Weights of a small GPT-style language model, trained from scratch on English Wikipedia: vocabulary 1449.
Each number is 50 + 10 x the weight over its row's rms, rounded and kept within 0 to 99. Layers, rows and columns count from 0. The size before them is the row's rms in percent of the matrix's.

# layer 2 attention query, 256x256, rms 0.0681, rows 27-54, columns 128-255
096:48 53 54 49 47 78 46 53 47 27 43 52 29 44 58 42 51 42 56 40 64 56 56 45 57 57 46 44 51 47 42 41 61 68 48 45 63 70 33 44 36 48 63 47 61 47 52 47 56 45 32 44 59 47 43 64 49 63 38 54 79 47 55 62 50 47 57 54 69 50 51 38 56 49 55 38 54 58 64 50 51 37 35 56 42 46 45 45 52 35 33 58 45 46 56 48 67 65 62 67 48 54 53 52 60 54 45 29 55 56 47 42 48 59 31 53 76 59 30 38 40 44 54 56 45 37 36 58
089:47 31 49 53 57 48 52 52 40 62 63 41 53 52 51 40 55 26 63 53 62 54 39 49 59 54 67 56 51 43 70 60 37 51 43 42 53 31 47 49 45 41 39 31 41 61 57 42 54 34 49 60 56 50 64 43 47 37 66 41 49 41 29 56 39 63 43 38 48 66 50 43 55 59 41 57 54 43 58 45 45 54 34 57 40 42 53 50 34 49 30 51 53 46 40 43 67 56 56 55 33 44 61 58 53 38 59 44 54 58 55 67 60 46 33 67 60 56 41 61 43 25 43 55 66 38 53 53
093:57 50 38 46 61 50 50 67 46 60 54 40 47 46 42 49 54 41 42 47 48 68 46 58 45 45 38 40 57 65 49 48 52 33 42 45 43 39 46 67 58 49 50 58 39 56 45 46 62 56 48 46 40 43 52 55 45 53 27 60 44 59 50 42 51 38 46 62 58 39 46 45 46 58 42 47 53 71 43 56 41 39 31 56 38 64 56 48 46 45 41 63 61 53 45 50 46 55 46 60 36 38 53 70 45 35 52 44 46 44 53 61 65 65 23 57 53 33 53 40 46 45 43 72 39 32 47 69
105:39 38 41 36 46 52 50 43 55 57 60 55 46 58 50 24 49 44 57 59 49 54 44 38 51 32 60 36 60 55 62 46 46 52 46 48 46 64 51 62 40 50 49 59 57 61 37 43 82 55 59 55 52 41 43 44 56 58 60 67 59 51 47 40 55 71 45 45 48 61 44 36 39 61 46 53 40 56 42 73 48 45 47 50 56 26 58 54 62 60 41 40 76 58 44 61 50 60 50 55 48 59 49 56 51 50 44 43 41 50 47 41 46 35 52 46 32 57 52 64 41 26 51 52 50 58 47 29
093:73 52 46 71 52 49 46 46 56 41 58 42 55 45 57 56 60 68 43 45 48 49 41 51 56 55 44 49 42 47 59 61 52 36 55 60 56 44 62 57 40 47 48 66 34 33 51 43 58 50 48 53 58 65 57 64 46 44 72 44 45 40 48 36 72 70 55 54 56 38 42 39 45 34 51 66 51 72 44 50 47 38 67 61 42 29 66 52 47 28 64 48 53 58 49 62 27 43 43 44 48 56 36 39 35 46 46 64 55 48 58 48 52 45 57 66 54 40 52 49 60 46 45 44 52 48 52 37
090:50 61 52 76 44 51 62 57 46 35 52 58 53 54 69 40 58 49 46 52 53 23 37 65 57 45 47 53 56 42 63 54 59 41 38 70 47 48 50 52 53 43 42 46 56 51 62 48 37 46 60 52 57 53 55 47 46 48 77 54 23 52 42 51 68 50 53 32 33 50 55 55 55 60 68 54 55 42 53 49 35 40 54 32 48 30 53 54 38 53 58 44 42 52 49 32 66 35 48 53 44 52 50 58 45 39 60 48 27 36 32 40 38 47 49 45 57 54 42 51 37 58 44 57 61 53 39 40
096:71 53 50 48 44 40 48 59 46 53 58 55 33 45 46 29 22 54 47 39 51 50 53 38 44 62 48 46 35 56 55 51 45 48 42 54 48 53 59 35 44 62 37 39 40 58 33 60 51 66 53 46 43 55 50 57 44 46 50 46 39 57 61 48 46 55 34 41 40 61 58 42 59 62 47 56 56 40 52 55 45 53 42 50 50 42 51 65 45 46 54 55 36 32 48 46 37 55 52 44 52 58 53 46 66 25 39 37 50 46 62 54 54 60 39 53 52 57 52 60 43 51 41 65 40 42 41 39
091:42 43 58 45 58 45 47 43 51 42 36 64 38 43 44 50 50 53 52 53 52 36 55 43 74 55 39 24 45 59 59 58 51 51 51 70 58 40 48 51 54 48 47 51 66 55 48 37 31 53 56 55 59 48 58 54 63 45 47 45 46 49 65 34 42 51 65 51 57 72 38 47 72 54 61 69 63 58 48 74 46 66 34 50 52 43 29 53 69 49 59 42 50 45 48 48 54 55 52 39 44 43 51 53 55 37 42 35 53 52 49 37 35 57 52 43 69 55 57 50 49 61 54 52 52 64 43 44
095:60 33 49 61 57 64 43 45 60 51 46 53 41 38 38 40 29 45 52 55 46 51 36 42 61 52 52 54 47 50 57 72 44 65 41 38 30 45 44 34 60 50 55 60 54 39 43 49 56 57 45 43 62 58 51 65 53 64 54 45 61 76 44 62 51 58 57 58 49 62 58 45 76 40 42 48 43 27 61 37 54 54 58 34 50 68 45 42 44 35 52 48 55 50 48 56 41 37 47 33 58 41 54 31 51 49 49 54 63 52 48 53 46 48 68 78 47 37 56 52 59 45 45 69 55 41 36 50
097:60 67 44 60 46 46 66 54 44 55 53 60 61 65 46 58 59 47 53 50 54 58 58 52 64 50 51 43 48 40 54 56 62 58 36 60 42 42 51 60 43 66 61 36 45 50 48 46 63 55 54 59 37 48 51 62 53 29 53 58 43 36 49 51 61 63 44 48 66 36 64 37 62 50 52 52 48 56 52 49 48 48 53 43 43 83 53 37 40 42 22 44 60 52 47 62 40 51 35 29 49 59 59 52 51 48 48 61 56 59 53 42 67 41 63 59 53 64 45 43 38 46 42 57 56 52 58 47
097:43 51 52 51 49 52 57 53 45 26 43 38 48 35 29 57 57 54 48 67 40 47 42 61 44 46 54 55 40 45 51 33 65 64 66 37 49 53 50 56 59 40 57 61 59 55 58 47 64 53 34 59 43 44 77 37 57 57 52 51 54 52 54 41 49 35 54 52 32 33 67 58 53 55 63 29 58 50 55 63 55 43 67 60 40 50 47 50 62 51 45 66 60 43 55 49 63 42 63 53 26 44 55 57 49 54 60 69 53 69 55 44 47 55 57 64 47 44 38 44 50 54 50 55 51 58 47 31
098:47 39 50 62 52 51 31 65 62 53 59 69 55 57 55 24 33 45 48 54 67 45 45 44 38 51 55 48 65 57 46 56 46 60 46 54 67 58 70 59 42 41 67 50 43 41 50 57 58 51 53 63 45 54 47 50 47 55 63 38 51 67 48 57 44 52 49 37 36 35 62 60 67 48 62 56 48 41 55 51 44 53 59 44 81 53 52 55 62 33 31 55 48 51 41 49 64 56 55 39 79 43 30 69 33 61 38 35 54 57 56 46 63 54 49 46 57 66 62 50 43 47 48 58 57 46 40 62
094:69 49 48 46 49 50 59 44 46 64 49 48 41 55 51 44 52 38 44 51 53 48 43 48 51 47 64 59 59 29 65 65 52 71 61 54 37 53 55 50 34 61 50 39 24 60 43 52 38 52 42 51 60 41 49 42 61 50 56 43 42 37 34 58 59 44 65 52 55 39 71 48 48 47 39 56 40 54 63 56 54 32 60 46 53 56 57 61 41 55 47 44 31 58 53 57 58 55 66 44 24 58 52 52 50 44 26 48 65 74 56 50 49 61 62 49 47 76 38 55 58 56 48 43 42 42 48 40
100:51 43 42 54 51 61 55 59 54 48 47 42 39 52 55 51 41 47 52 59 42 45 62 28 62 72 59 36 26 51 45 57 56 40 56 37 62 72 56 38 60 53 48 44 59 38 63 58 50 57 51 62 55 46 57 51 55 41 49 46 47 49 46 40 58 48 56 41 46 60 51 49 42 42 38 63 34 36 60 54 49 36 50 37 49 49 41 54 62 56 51 61 46 37 53 48 55 47 43 61 59 60 66 46 48 55 31 58 45 59 36 56 44 31 36 58 50 65 49 47 40 45 62 56 66 55 59 36
099:35 56 41 44 34 70 37 58 42 50 53 52 63 63 43 64 46 56 45 48 57 33 51 54 31 46 59 56 43 47 32 49 44 34 66 38 53 38 48 68 58 56 39 51 61 50 60 45 52 59 44 51 48 48 48 49 57 58 39 67 50 44 56 38 77 47 53 37 52 39 63 53 43 71 52 55 42 52 41 39 66 56 43 47 50 59 58 37 45 33 51 61 42 44 61 43 57 68 52 53 60 46 57 53 24 47 48 54 77 35 39 41 49 45 26 64 47 29 51 58 54 33 72 49 65 46 42 32
105:61 53 55 38 50 40 64 41 61 51 44 69 39 47 49 43 50 35 44 40 46 49 41 29 49 51 55 38 51 43 30 53 51 43 28 55 48 58 43 27 44 67 54 36 47 44 34 65 41 68 70 57 62 42 57 68 49 44 59 41 62 46 54 73 69 59 36 45 48 57 59 57 59 52 55 65 58 43 41 57 38 65 45 48 71 52 35 55 29 24 49 47 42 47 54 49 45 36 31 30 58 57 62 42 55 43 34 54 55 57 61 58 47 53 55 47 46 44 39 57 62 48 53 35 43 47 55 46
088:61 61 64 45 50 35 77 49 53 53 39 47 55 51 39 32 54 47 44 34 40 36 48 38 35 60 35 57 48 51 52 39 55 63 49 51 40 34 33 55 39 43 53 39 49 52 33 68 54 58 44 67 56 48 69 60 46 46 73 60 50 59 60 40 44 44 48 53 53 50 45 66 47 59 74 68 45 43 61 42 48 66 51 45 47 49 56 49 47 38 53 47 57 54 50 65 51 38 56 53 50 50 48 25 32 36 46 53 50 52 53 62 54 56 63 50 43 65 58 30 37 41 44 45 56 49 47 56
095:54 51 34 51 44 52 42 57 67 52 50 48 53 51 54 40 52 61 52 83 52 70 45 53 42 31 54 48 53 50 44 39 41 67 60 45 38 53 41 59 49 24 43 41 59 62 43 44 43 57 46 45 53 54 43 43 36 35 51 50 44 45 72 56 37 58 54 44 42 49 68 47 68 56 64 48 73 69 39 40 31 52 59 41 51 56 44 35 46 53 48 52 47 57 58 50 48 36 44 38 52 51 56 66 67 64 62 40 48 44 57 48 44 58 45 56 37 50 40 71 55 41 49 34 64 55 52 68
103:40 73 49 45 37 37 41 44 49 19 49 49 48 51 44 61 62 44 40 56 34 44 58 39 44 33 51 62 49 63 73 48 47 36 65 65 47 29 54 43 75 54 54 55 37 44 53 47 65 60 39 40 56 59 60 43 42 55 44 31 56 42 53 57 43 40 50 49 56 45 46 55 56 54 63 54 46 68 58 52 49 49 34 43 57 46 51 49 44 48 73 40 65 49 55 52 37 55 59 45 45 47 42 58 46 50 39 74 41 53 52 57 43 52 44 57 65 47 51 39 46 59 34 36 31 55 50 60
096:47 43 55 56 40 62 59 29 35 62 47 45 56 63 53 39 44 54 38 59 37 42 39 53 46 54 44 51 51 36 61 54 51 51 54 47 43 58 34 27 50 57 43 57 47 67 51 41 46 43 41 42 41 61 65 38 44 43 58 55 43 43 49 54 42 37 62 62 29 46 48 65 37 48 47 51 20 56 54 68 45 36 43 53 39 35 67 50 49 66 50 58 58 49 29 39 51 41 52 34 54 54 50 36 42 44 58 35 37 51 59 40 42 50 52 60 34 37 37 55 62 29 59 54 50 49 41 44
101:54 50 51 68 60 61 39 44 48 46 58 60 49 72 71 59 39 62 54 41 43 36 55 61 44 39 57 57 68 51 39 40 70 41 51 44 55 52 45 53 58 72 54 62 39 53 63 36 46 54 55 53 43 53 53 28 57 27 49 67 51 57 45 42 47 46 37 49 32 62 58 43 55 37 51 53 36 39 44 55 58 42 45 37 36 47 56 31 59 59 52 58 67 49 55 46 50 50 36 68 47 44 44 47 39 54 54 52 53 51 69 38 58 50 54 54 48 51 46 44 47 59 58 37 33 54 55 50
096:59 42 71 56 33 52 38 52 72 55 75 47 50 58 42 49 58 40 59 34 46 49 40 44 47 50 49 69 58 67 47 40 35 63 25 50 28 42 42 34 48 52 58 57 55 50 61 47 50 61 54 49 53 36 51 65 64 58 50 37 44 39 46 29 44 39 45 47 45 51 58 48 32 63 37 34 56 44 60 49 56 55 49 42 70 55 49 47 56 38 65 33 60 67 56 60 31 54 50 62 44 47 55 30 58 59 64 44 43 47 44 31 47 58 53 55 54 71 60 50 32 47 54 46 62 47 54 52
098:36 51 48 46 51 46 54 42 74 58 49 55 52 48 48 33 61 44 44 33 42 63 49 57 55 61 42 44 47 57 55 30 53 45 47 55 58 50 34 59 56 62 50 35 53 53 56 60 49 51 27 40 42 51 41 39 51 55 52 44 47 39 60 40 48 47 38 48 57 46 34 44 53 44 38 53 47 46 66 49 56 60 54 58 54 28 51 61 43 58 51 47 57 38 48 62 48 44 54 58 66 54 48 62 56 48 26 48 52 64 45 51 62 45 54 54 42 36 52 56 56 42 53 54 45 48 60 54
105:45 56 52 45 50 46 70 31 49 51 41 45 59 34 47 37 63 50 34 54 46 48 46 36 60 58 52 45 52 49 48 78 41 38 45 48 30 60 48 41 36 47 55 47 56 58 37 49 55 59 58 37 63 57 39 53 65 44 61 47 44 57 69 58 48 49 69 43 44 49 63 65 58 33 52 65 43 37 52 37 25 33 39 44 46 40 44 57 67 55 45 50 41 44 67 43 49 42 52 65 47 40 42 47 40 51 43 24 44 50 57 65 52 36 41 47 57 40 57 62 48 41 59 24 46 50 56 44
098:58 40 46 43 50 43 51 34 53 42 60 54 39 51 54 66 47 46 32 43 48 62 38 46 39 54 48 64 46 59 52 41 50 59 40 41 56 70 45 53 53 64 59 56 57 52 41 23 31 30 65 53 54 53 67 55 54 40 48 48 43 40 56 47 46 44 55 55 52 50 59 45 44 44 62 46 59 56 53 56 56 51 45 38 52 51 29 76 38 48 32 33 48 58 41 53 56 48 35 58 43 43 57 44 37 45 59 47 37 54 45 46 26 55 40 42 37 41 54 43 33 49 59 32 53 51 27 56
099:48 56 50 53 50 44 35 62 45 51 42 54 44 56 58 56 52 60 45 61 56 56 79 45 50 49 60 62 30 48 50 40 36 45 61 38 56 50 45 32 55 51 56 41 49 47 63 38 46 60 42 36 56 40 63 27 54 58 38 64 45 54 66 37 61 24 50 50 50 59 52 47 54 42 66 63 57 42 33 55 61 63 45 66 34 51 46 48 55 51 51 40 45 61 52 54 58 57 51 43 26 52 44 45 67 49 42 62 62 44 70 47 68 52 43 36 64 47 46 38 48 49 64 56 50 41 31 66
095:60 55 64 43 70 48 60 58 52 83 43 71 51 63 54 66 42 45 58 35 56 41 55 54 21 52 47 45 41 48 64 34 33 49 52 57 35 46 54 27 54 52 50 42 37 60 49 47 41 59 51 34 37 54 36 57 42 26 64 63 41 57 48 34 40 72 43 50 43 36 33 39 51 50 48 71 31 55 53 42 34 55 60 47 51 52 40 48 44 48 47 50 44 48 48 56 48 32 51 45 54 61 59 52 55 58 45 51 56 32 37 61 50 46 54 43 45 47 43 43 59 51 59 53 57 61 43 52
097:57 54 44 51 46 57 58 39 43 66 49 58 36 52 51 44 67 41 35 55 51 49 75 59 51 43 60 70 59 36 65 42 47 46 52 42 72 58 43 60 55 33 48 60 48 65 30 47 42 49 51 67 59 37 49 43 54 50 51 54 57 66 51 63 40 56 52 58 44 63 36 41 44 63 49 63 52 40 38 50 55 45 55 46 63 43 62 48 48 57 54 52 45 53 47 54 54 38 53 49 59 46 64 53 35 40 40 34 53 69 54 57 53 49 48 29 64 49 46 45 46 45 63 47 60 58 60 60
# layer 2 attention key, 256x256, rms 0.0693, rows 27-53, columns 128-255
093:40 59 57 57 77 45 53 42 52 43 62 56 61 36 50 65 64 45 42 52 47 53 54 39 46 53 41 41 48 41 38 55 40 52 63 51 50 59 44 54 61 54 48 49 61 45 57 44 53 41 51 53 51 44 65 63 55 40 47 52 49 37 54 67 38 43 51 56 42 54 48 72 50 43 30 59 39 35 42 65 55 42 40 41 58 60 62 41 57 49 53 42 54 60 55 51 74 49 41 53 41 54 58 36 53 40 40 52 44 71 37 62 38 40 51 53 44 55 45 50 44 54 50 67 58 34 17 50
088:55 61 59 44 53 40 40 47 66 36 49 52 52 53 63 53 42 47 61 50 25 55 45 53 65 49 46 45 58 32 53 53 49 53 64 66 39 30 56 51 42 55 43 50 54 47 57 56 43 44 33 45 47 33 60 46 58 54 49 63 44 55 59 43 52 43 48 47 47 50 40 52 42 61 56 44 55 44 54 30 45 46 55 36 34 37 51 64 27 41 52 50 52 55 49 66 66 43 69 61 43 33 36 69 53 55 50 52 55 42 50 46 50 40 35 70 64 41 75 39 40 49 51 58 50 57 57 56
098:49 73 55 46 61 51 29 56 58 51 53 35 54 59 57 52 53 56 48 79 53 50 41 51 49 46 51 62 39 51 47 58 34 53 72 45 43 53 45 48 61 56 51 54 44 45 65 58 74 53 40 57 37 64 52 43 54 58 40 45 42 46 44 48 49 51 48 64 53 60 50 32 40 61 57 66 45 52 45 49 54 57 63 56 39 54 33 68 32 44 41 47 51 50 18 58 34 57 57 45 43 37 61 55 54 41 60 77 55 65 49 50 53 42 54 54 64 56 56 57 57 56 52 58 42 48 43 46
100:54 62 46 54 51 56 49 39 74 37 63 41 62 43 40 39 47 53 38 56 75 16 54 62 81 62 44 49 69 46 37 48 65 55 41 52 51 64 41 57 39 50 50 59 49 47 54 69 40 60 39 51 41 43 45 45 60 37 37 34 35 60 37 51 74 44 62 46 36 54 32 50 47 54 47 50 42 43 45 29 71 45 33 62 45 55 57 52 51 54 44 53 52 59 42 44 60 58 55 53 61 40 48 50 49 49 45 44 51 54 50 60 68 57 57 41 62 50 33 43 38 38 52 32 40 42 54 57
093:42 30 64 53 47 57 64 52 58 50 47 54 63 34 59 56 43 51 41 49 65 56 68 57 55 55 34 50 52 45 37 60 60 38 62 43 45 53 37 37 47 38 57 46 65 44 37 41 63 33 45 55 40 50 41 63 45 48 61 67 48 47 44 42 34 46 62 34 54 45 55 59 57 52 66 55 47 66 61 39 41 49 35 45 41 37 41 45 25 73 60 38 55 47 32 38 58 50 42 36 48 47 48 56 78 55 43 47 62 23 46 35 56 49 51 48 59 60 63 46 70 45 38 51 59 51 49 59
104:51 39 58 42 39 42 47 54 55 44 29 43 46 50 47 42 43 55 50 48 39 55 52 50 51 53 44 56 51 40 54 51 48 51 38 48 44 60 48 52 34 63 44 47 40 49 24 57 60 59 47 60 56 47 48 63 44 61 53 28 51 55 43 60 51 52 48 54 45 48 65 62 32 57 39 59 45 46 37 66 44 40 37 55 74 63 47 40 53 54 54 51 27 59 62 44 64 65 40 49 67 50 45 50 65 39 57 20 52 42 55 54 53 44 58 35 53 53 37 35 68 33 48 55 80 45 53 33
091:41 55 48 40 68 56 39 45 46 44 53 46 51 42 55 51 75 47 54 37 52 42 67 43 47 49 35 44 41 52 45 52 55 55 29 65 56 47 46 61 50 62 58 51 51 62 57 52 59 62 56 35 42 56 48 43 55 58 47 65 62 47 41 57 45 41 59 38 67 47 36 52 58 42 48 64 37 64 61 67 58 47 39 48 58 52 48 59 55 81 49 71 54 54 45 42 50 49 62 47 58 62 64 42 55 73 50 48 39 44 35 42 48 76 49 32 47 25 49 70 45 47 53 57 57 66 56 59
091:68 60 70 46 52 50 57 53 50 54 51 36 55 63 51 62 50 49 50 61 61 60 49 62 45 60 51 56 49 45 58 55 44 40 71 49 58 57 62 56 20 60 34 42 61 44 57 48 51 68 27 57 43 60 37 71 36 39 69 37 43 75 51 58 41 46 35 25 49 44 34 26 52 45 48 34 37 44 53 63 49 40 71 57 59 40 46 40 50 51 53 50 42 51 67 53 50 53 47 54 54 76 44 64 67 45 57 51 39 38 48 47 50 42 47 49 49 47 65 45 45 47 41 41 56 43 46 37
095:57 62 41 41 48 34 66 53 52 58 37 49 50 57 59 48 40 51 49 47 48 40 51 62 57 55 42 53 74 38 49 46 43 58 40 49 38 52 62 68 38 53 47 49 44 44 39 45 36 30 54 69 42 59 52 43 42 31 50 46 51 51 45 43 59 50 55 23 46 49 58 46 46 56 59 70 69 48 37 50 20 49 65 25 58 67 41 66 60 54 54 66 31 33 48 26 66 44 44 43 59 52 46 41 54 45 45 55 42 50 51 55 44 20 41 46 45 57 47 39 50 49 49 68 38 48 40 50
100:58 36 63 48 44 37 35 65 64 45 52 51 54 47 43 47 53 38 52 22 52 51 59 48 49 54 42 57 40 53 38 34 64 47 60 49 38 48 44 63 49 45 37 38 46 56 69 60 43 47 40 61 44 37 38 58 63 53 51 50 63 54 60 27 32 49 75 46 59 32 56 39 68 52 79 50 51 71 49 48 59 55 44 58 35 45 57 37 55 45 47 59 43 45 51 43 46 60 57 50 74 32 54 69 61 52 43 70 61 59 57 47 34 46 41 45 43 56 56 32 68 33 50 42 41 41 58 47
101:46 40 49 43 49 67 55 50 71 45 60 55 61 44 63 33 55 67 57 51 56 47 58 52 57 74 63 58 60 68 38 52 45 60 60 38 62 25 44 61 47 61 43 37 52 47 67 56 42 43 50 48 36 80 49 53 50 44 33 59 57 38 56 44 54 64 40 38 40 43 44 55 51 44 39 41 38 55 41 40 47 71 55 63 43 48 50 43 57 47 56 41 56 32 48 51 36 72 44 40 46 44 44 46 40 46 51 55 65 50 58 58 54 63 48 31 45 36 58 58 42 55 58 54 49 43 30 64
101:66 36 58 55 59 47 50 33 64 36 39 68 47 42 56 56 44 72 44 57 61 28 43 54 49 53 50 50 50 42 52 70 45 43 50 46 61 52 47 47 55 41 44 50 36 48 54 46 52 61 63 40 66 57 59 35 59 51 50 48 57 56 66 58 36 65 42 54 42 59 60 60 62 46 24 57 58 46 57 58 47 63 62 57 48 61 69 48 62 26 53 53 35 54 57 56 44 44 39 55 47 43 79 36 58 46 33 41 34 52 66 49 54 42 64 58 50 37 51 48 66 50 50 44 49 33 42 41
091:36 31 48 59 62 57 62 68 41 54 51 39 54 47 59 31 42 38 41 35 67 52 52 52 52 48 57 53 44 47 44 45 45 48 30 58 37 56 53 44 59 54 51 38 47 41 42 57 60 34 50 25 28 57 35 59 58 36 42 52 43 63 52 46 37 29 44 53 48 67 26 45 62 49 58 45 44 48 56 57 46 38 21 56 74 48 63 41 45 40 30 43 37 40 54 47 45 43 61 69 49 51 50 51 30 50 67 61 47 59 62 54 48 53 44 52 63 35 44 43 40 40 57 57 49 21 35 38
101:23 69 46 50 42 55 63 76 54 61 42 46 45 40 49 42 63 44 57 54 45 51 48 62 69 36 60 40 64 40 48 58 59 67 39 45 35 67 56 46 44 56 43 44 53 46 42 38 51 61 53 30 54 44 51 62 57 54 50 58 50 50 51 51 58 49 45 49 45 40 29 51 64 31 53 50 37 40 51 71 44 46 54 40 58 42 28 58 45 36 37 40 58 57 69 58 53 51 60 61 48 48 52 46 43 57 67 53 44 47 70 59 38 60 43 46 39 57 41 50 31 59 55 51 59 54 37 60
098:64 50 40 55 48 53 60 53 59 50 46 51 66 44 65 43 33 37 38 45 43 53 48 40 42 36 52 65 44 35 47 37 32 47 43 55 45 55 48 48 48 54 60 52 58 50 43 54 46 44 47 63 49 38 68 32 43 47 39 62 46 38 63 58 33 54 41 40 54 48 65 56 50 44 53 46 51 64 58 49 56 64 37 55 34 45 41 56 44 60 39 50 60 43 41 43 45 38 51 56 32 45 77 48 53 47 55 73 57 59 50 51 46 58 63 56 50 58 43 45 39 55 41 42 39 38 35 66
120:66 61 51 53 47 63 60 35 51 55 47 43 43 41 43 40 39 72 59 49 61 40 39 48 36 59 55 61 55 27 49 61 47 59 39 57 52 60 42 33 44 59 52 51 49 47 43 44 44 60 67 50 52 61 36 51 34 44 58 37 68 60 50 68 42 56 62 38 44 59 53 47 51 58 36 51 49 47 59 62 50 42 53 37 58 45 47 51 50 40 37 62 39 52 49 54 53 56 44 55 53 67 56 41 50 33 57 31 52 54 60 67 46 44 57 70 51 46 32 55 48 48 39 42 65 64 54 28
109:34 40 50 66 58 58 58 61 55 53 56 62 51 58 53 66 55 57 41 55 71 66 39 78 44 62 50 37 50 58 42 50 52 31 66 50 56 55 42 47 54 35 46 52 44 52 62 44 36 41 40 46 47 55 44 42 50 59 41 47 50 47 49 43 44 64 46 47 57 54 61 31 54 35 48 43 70 57 50 46 48 61 50 31 53 46 47 44 40 45 60 42 50 39 42 47 46 34 58 69 54 37 49 54 65 45 55 69 59 65 40 46 55 44 58 58 53 54 53 36 58 67 49 36 42 62 44 71
106:42 61 52 43 51 66 47 61 43 43 59 37 42 44 53 49 53 61 56 52 77 46 40 60 39 54 46 37 43 62 55 37 46 40 34 61 47 55 61 51 60 38 45 60 57 56 72 31 54 39 30 39 53 42 41 50 60 58 59 51 63 62 51 54 46 70 39 52 54 36 72 34 38 31 41 65 49 60 59 35 68 29 57 47 43 53 52 49 55 67 49 54 44 43 29 59 46 42 58 53 25 46 48 56 45 35 56 71 39 51 57 41 45 56 43 45 55 64 42 24 44 36 65 65 38 52 60 56
095:41 58 44 62 51 44 51 55 49 64 37 48 39 34 53 52 37 52 47 45 52 73 58 41 47 67 47 57 55 44 52 37 49 59 57 47 62 49 44 45 41 54 41 39 61 66 62 45 29 45 55 57 56 49 56 26 38 54 46 53 36 50 37 45 50 68 52 65 66 47 44 45 23 57 43 50 51 55 49 67 46 55 61 65 34 45 49 47 50 47 52 46 43 48 39 69 59 48 52 54 63 42 39 49 59 49 61 43 64 60 47 46 36 56 41 30 57 50 33 51 46 41 42 56 52 40 59 54
103:50 39 54 56 55 48 71 59 46 51 42 54 54 49 49 44 46 44 52 36 49 43 46 50 55 47 48 61 48 58 45 68 66 60 51 35 60 47 44 46 34 70 50 43 58 45 32 69 41 56 54 51 56 54 42 69 44 48 66 37 34 43 39 54 58 61 40 61 62 47 57 51 46 54 50 62 46 30 46 61 44 54 43 62 66 34 48 57 73 60 45 43 57 62 56 46 76 29 47 42 46 40 46 46 54 62 63 28 33 42 54 50 46 51 47 51 44 46 37 75 54 48 51 58 43 52 50 60
103:48 44 44 60 44 46 55 51 47 54 54 51 54 62 38 68 54 67 40 54 63 57 51 41 52 43 29 52 25 60 56 47 59 55 45 47 57 62 50 63 38 50 50 50 41 54 57 69 43 47 44 47 23 65 29 70 62 71 39 40 52 49 51 43 49 68 44 55 46 47 55 48 49 45 64 46 52 51 46 34 52 35 61 49 36 63 36 47 35 52 50 56 53 45 36 46 42 43 49 33 43 53 40 60 48 50 54 61 56 45 36 37 38 57 44 71 67 46 71 62 54 50 46 37 33 71 51 52
096:67 26 49 41 68 45 47 61 37 24 46 56 63 65 42 58 38 50 51 35 56 43 56 44 57 60 35 60 56 31 47 34 67 53 64 40 48 49 65 54 51 34 61 45 56 40 68 40 41 33 53 61 68 46 55 84 44 55 49 57 54 51 56 60 57 56 47 66 66 36 40 36 53 50 54 35 65 55 44 50 50 73 52 40 47 47 49 66 65 44 54 45 41 53 43 24 60 56 54 38 45 61 55 51 50 61 39 61 58 54 48 66 65 38 41 55 57 46 47 58 48 58 55 63 66 49 32 52
099:53 69 54 54 67 52 28 43 71 53 39 58 65 54 25 62 47 57 42 49 76 39 36 44 52 52 59 59 49 46 56 42 61 44 45 49 46 51 54 49 29 42 60 44 62 58 51 48 49 47 59 47 51 46 73 47 49 49 57 55 58 60 36 40 51 45 54 54 40 51 61 57 55 52 73 70 45 56 63 47 53 46 54 48 70 44 40 34 51 48 59 49 74 66 53 49 45 35 59 51 55 75 54 62 60 45 67 67 55 62 43 45 33 58 26 58 55 58 49 45 63 58 57 45 42 71 42 63
097:45 60 51 37 49 54 56 62 52 59 45 57 39 56 57 41 45 62 56 58 38 47 67 54 35 41 61 42 56 56 48 47 37 42 62 53 54 50 53 54 36 67 42 51 46 35 45 71 43 53 52 40 51 30 61 33 54 62 58 39 65 43 42 69 58 36 49 63 55 42 64 46 58 76 37 50 50 45 57 61 44 45 55 45 57 61 40 52 44 38 40 43 45 60 43 39 53 30 60 38 38 59 25 57 38 57 45 50 49 46 44 43 56 38 43 46 65 58 60 57 49 36 45 61 24 37 53 61
113:19 75 45 66 44 46 46 75 48 50 55 48 66 53 48 44 39 59 60 46 66 53 50 56 43 49 45 40 36 66 43 40 60 36 58 51 68 47 50 62 70 43 51 45 55 44 47 61 51 41 58 60 50 45 47 58 62 46 33 62 46 45 46 34 26 47 45 50 57 37 50 39 48 54 56 47 53 49 60 54 57 62 41 43 47 55 38 47 45 45 64 52 51 36 36 59 48 47 49 44 21 50 41 65 58 69 46 69 52 77 63 27 54 50 45 57 52 53 54 53 56 46 44 54 53 71 40 69
102:67 57 62 53 58 42 51 54 49 41 45 60 53 48 55 41 42 47 54 50 29 47 53 58 50 44 59 51 70 32 42 67 51 58 38 67 59 41 57 70 37 64 61 38 56 56 43 67 58 56 57 47 64 38 56 53 44 48 51 47 39 47 54 64 32 48 49 47 56 42 38 51 26 55 29 50 48 49 37 33 46 51 47 39 50 47 41 51 53 52 50 41 34 40 45 47 58 53 58 66 60 37 58 43 38 55 60 29 34 50 39 55 61 62 54 58 48 43 50 53 50 54 48 51 55 54 55 58
100:68 51 43 46 79 34 51 47 54 39 21 56 51 47 51 55 44 45 52 48 56 61 29 46 52 46 46 62 51 42 44 60 55 51 52 57 40 60 48 51 63 66 45 37 33 55 53 52 60 70 39 46 48 58 74 45 39 45 52 32 58 57 44 55 71 49 50 40 33 63 40 58 44 58 40 49 61 47 53 44 38 43 53 26 63 44 40 57 57 78 40 59 52 57 65 37 35 44 61 39 53 50 71 45 56 41 48 37 35 50 56 57 39 69 44 51 49 51 53 65 61 58 60 60 65 52 67 65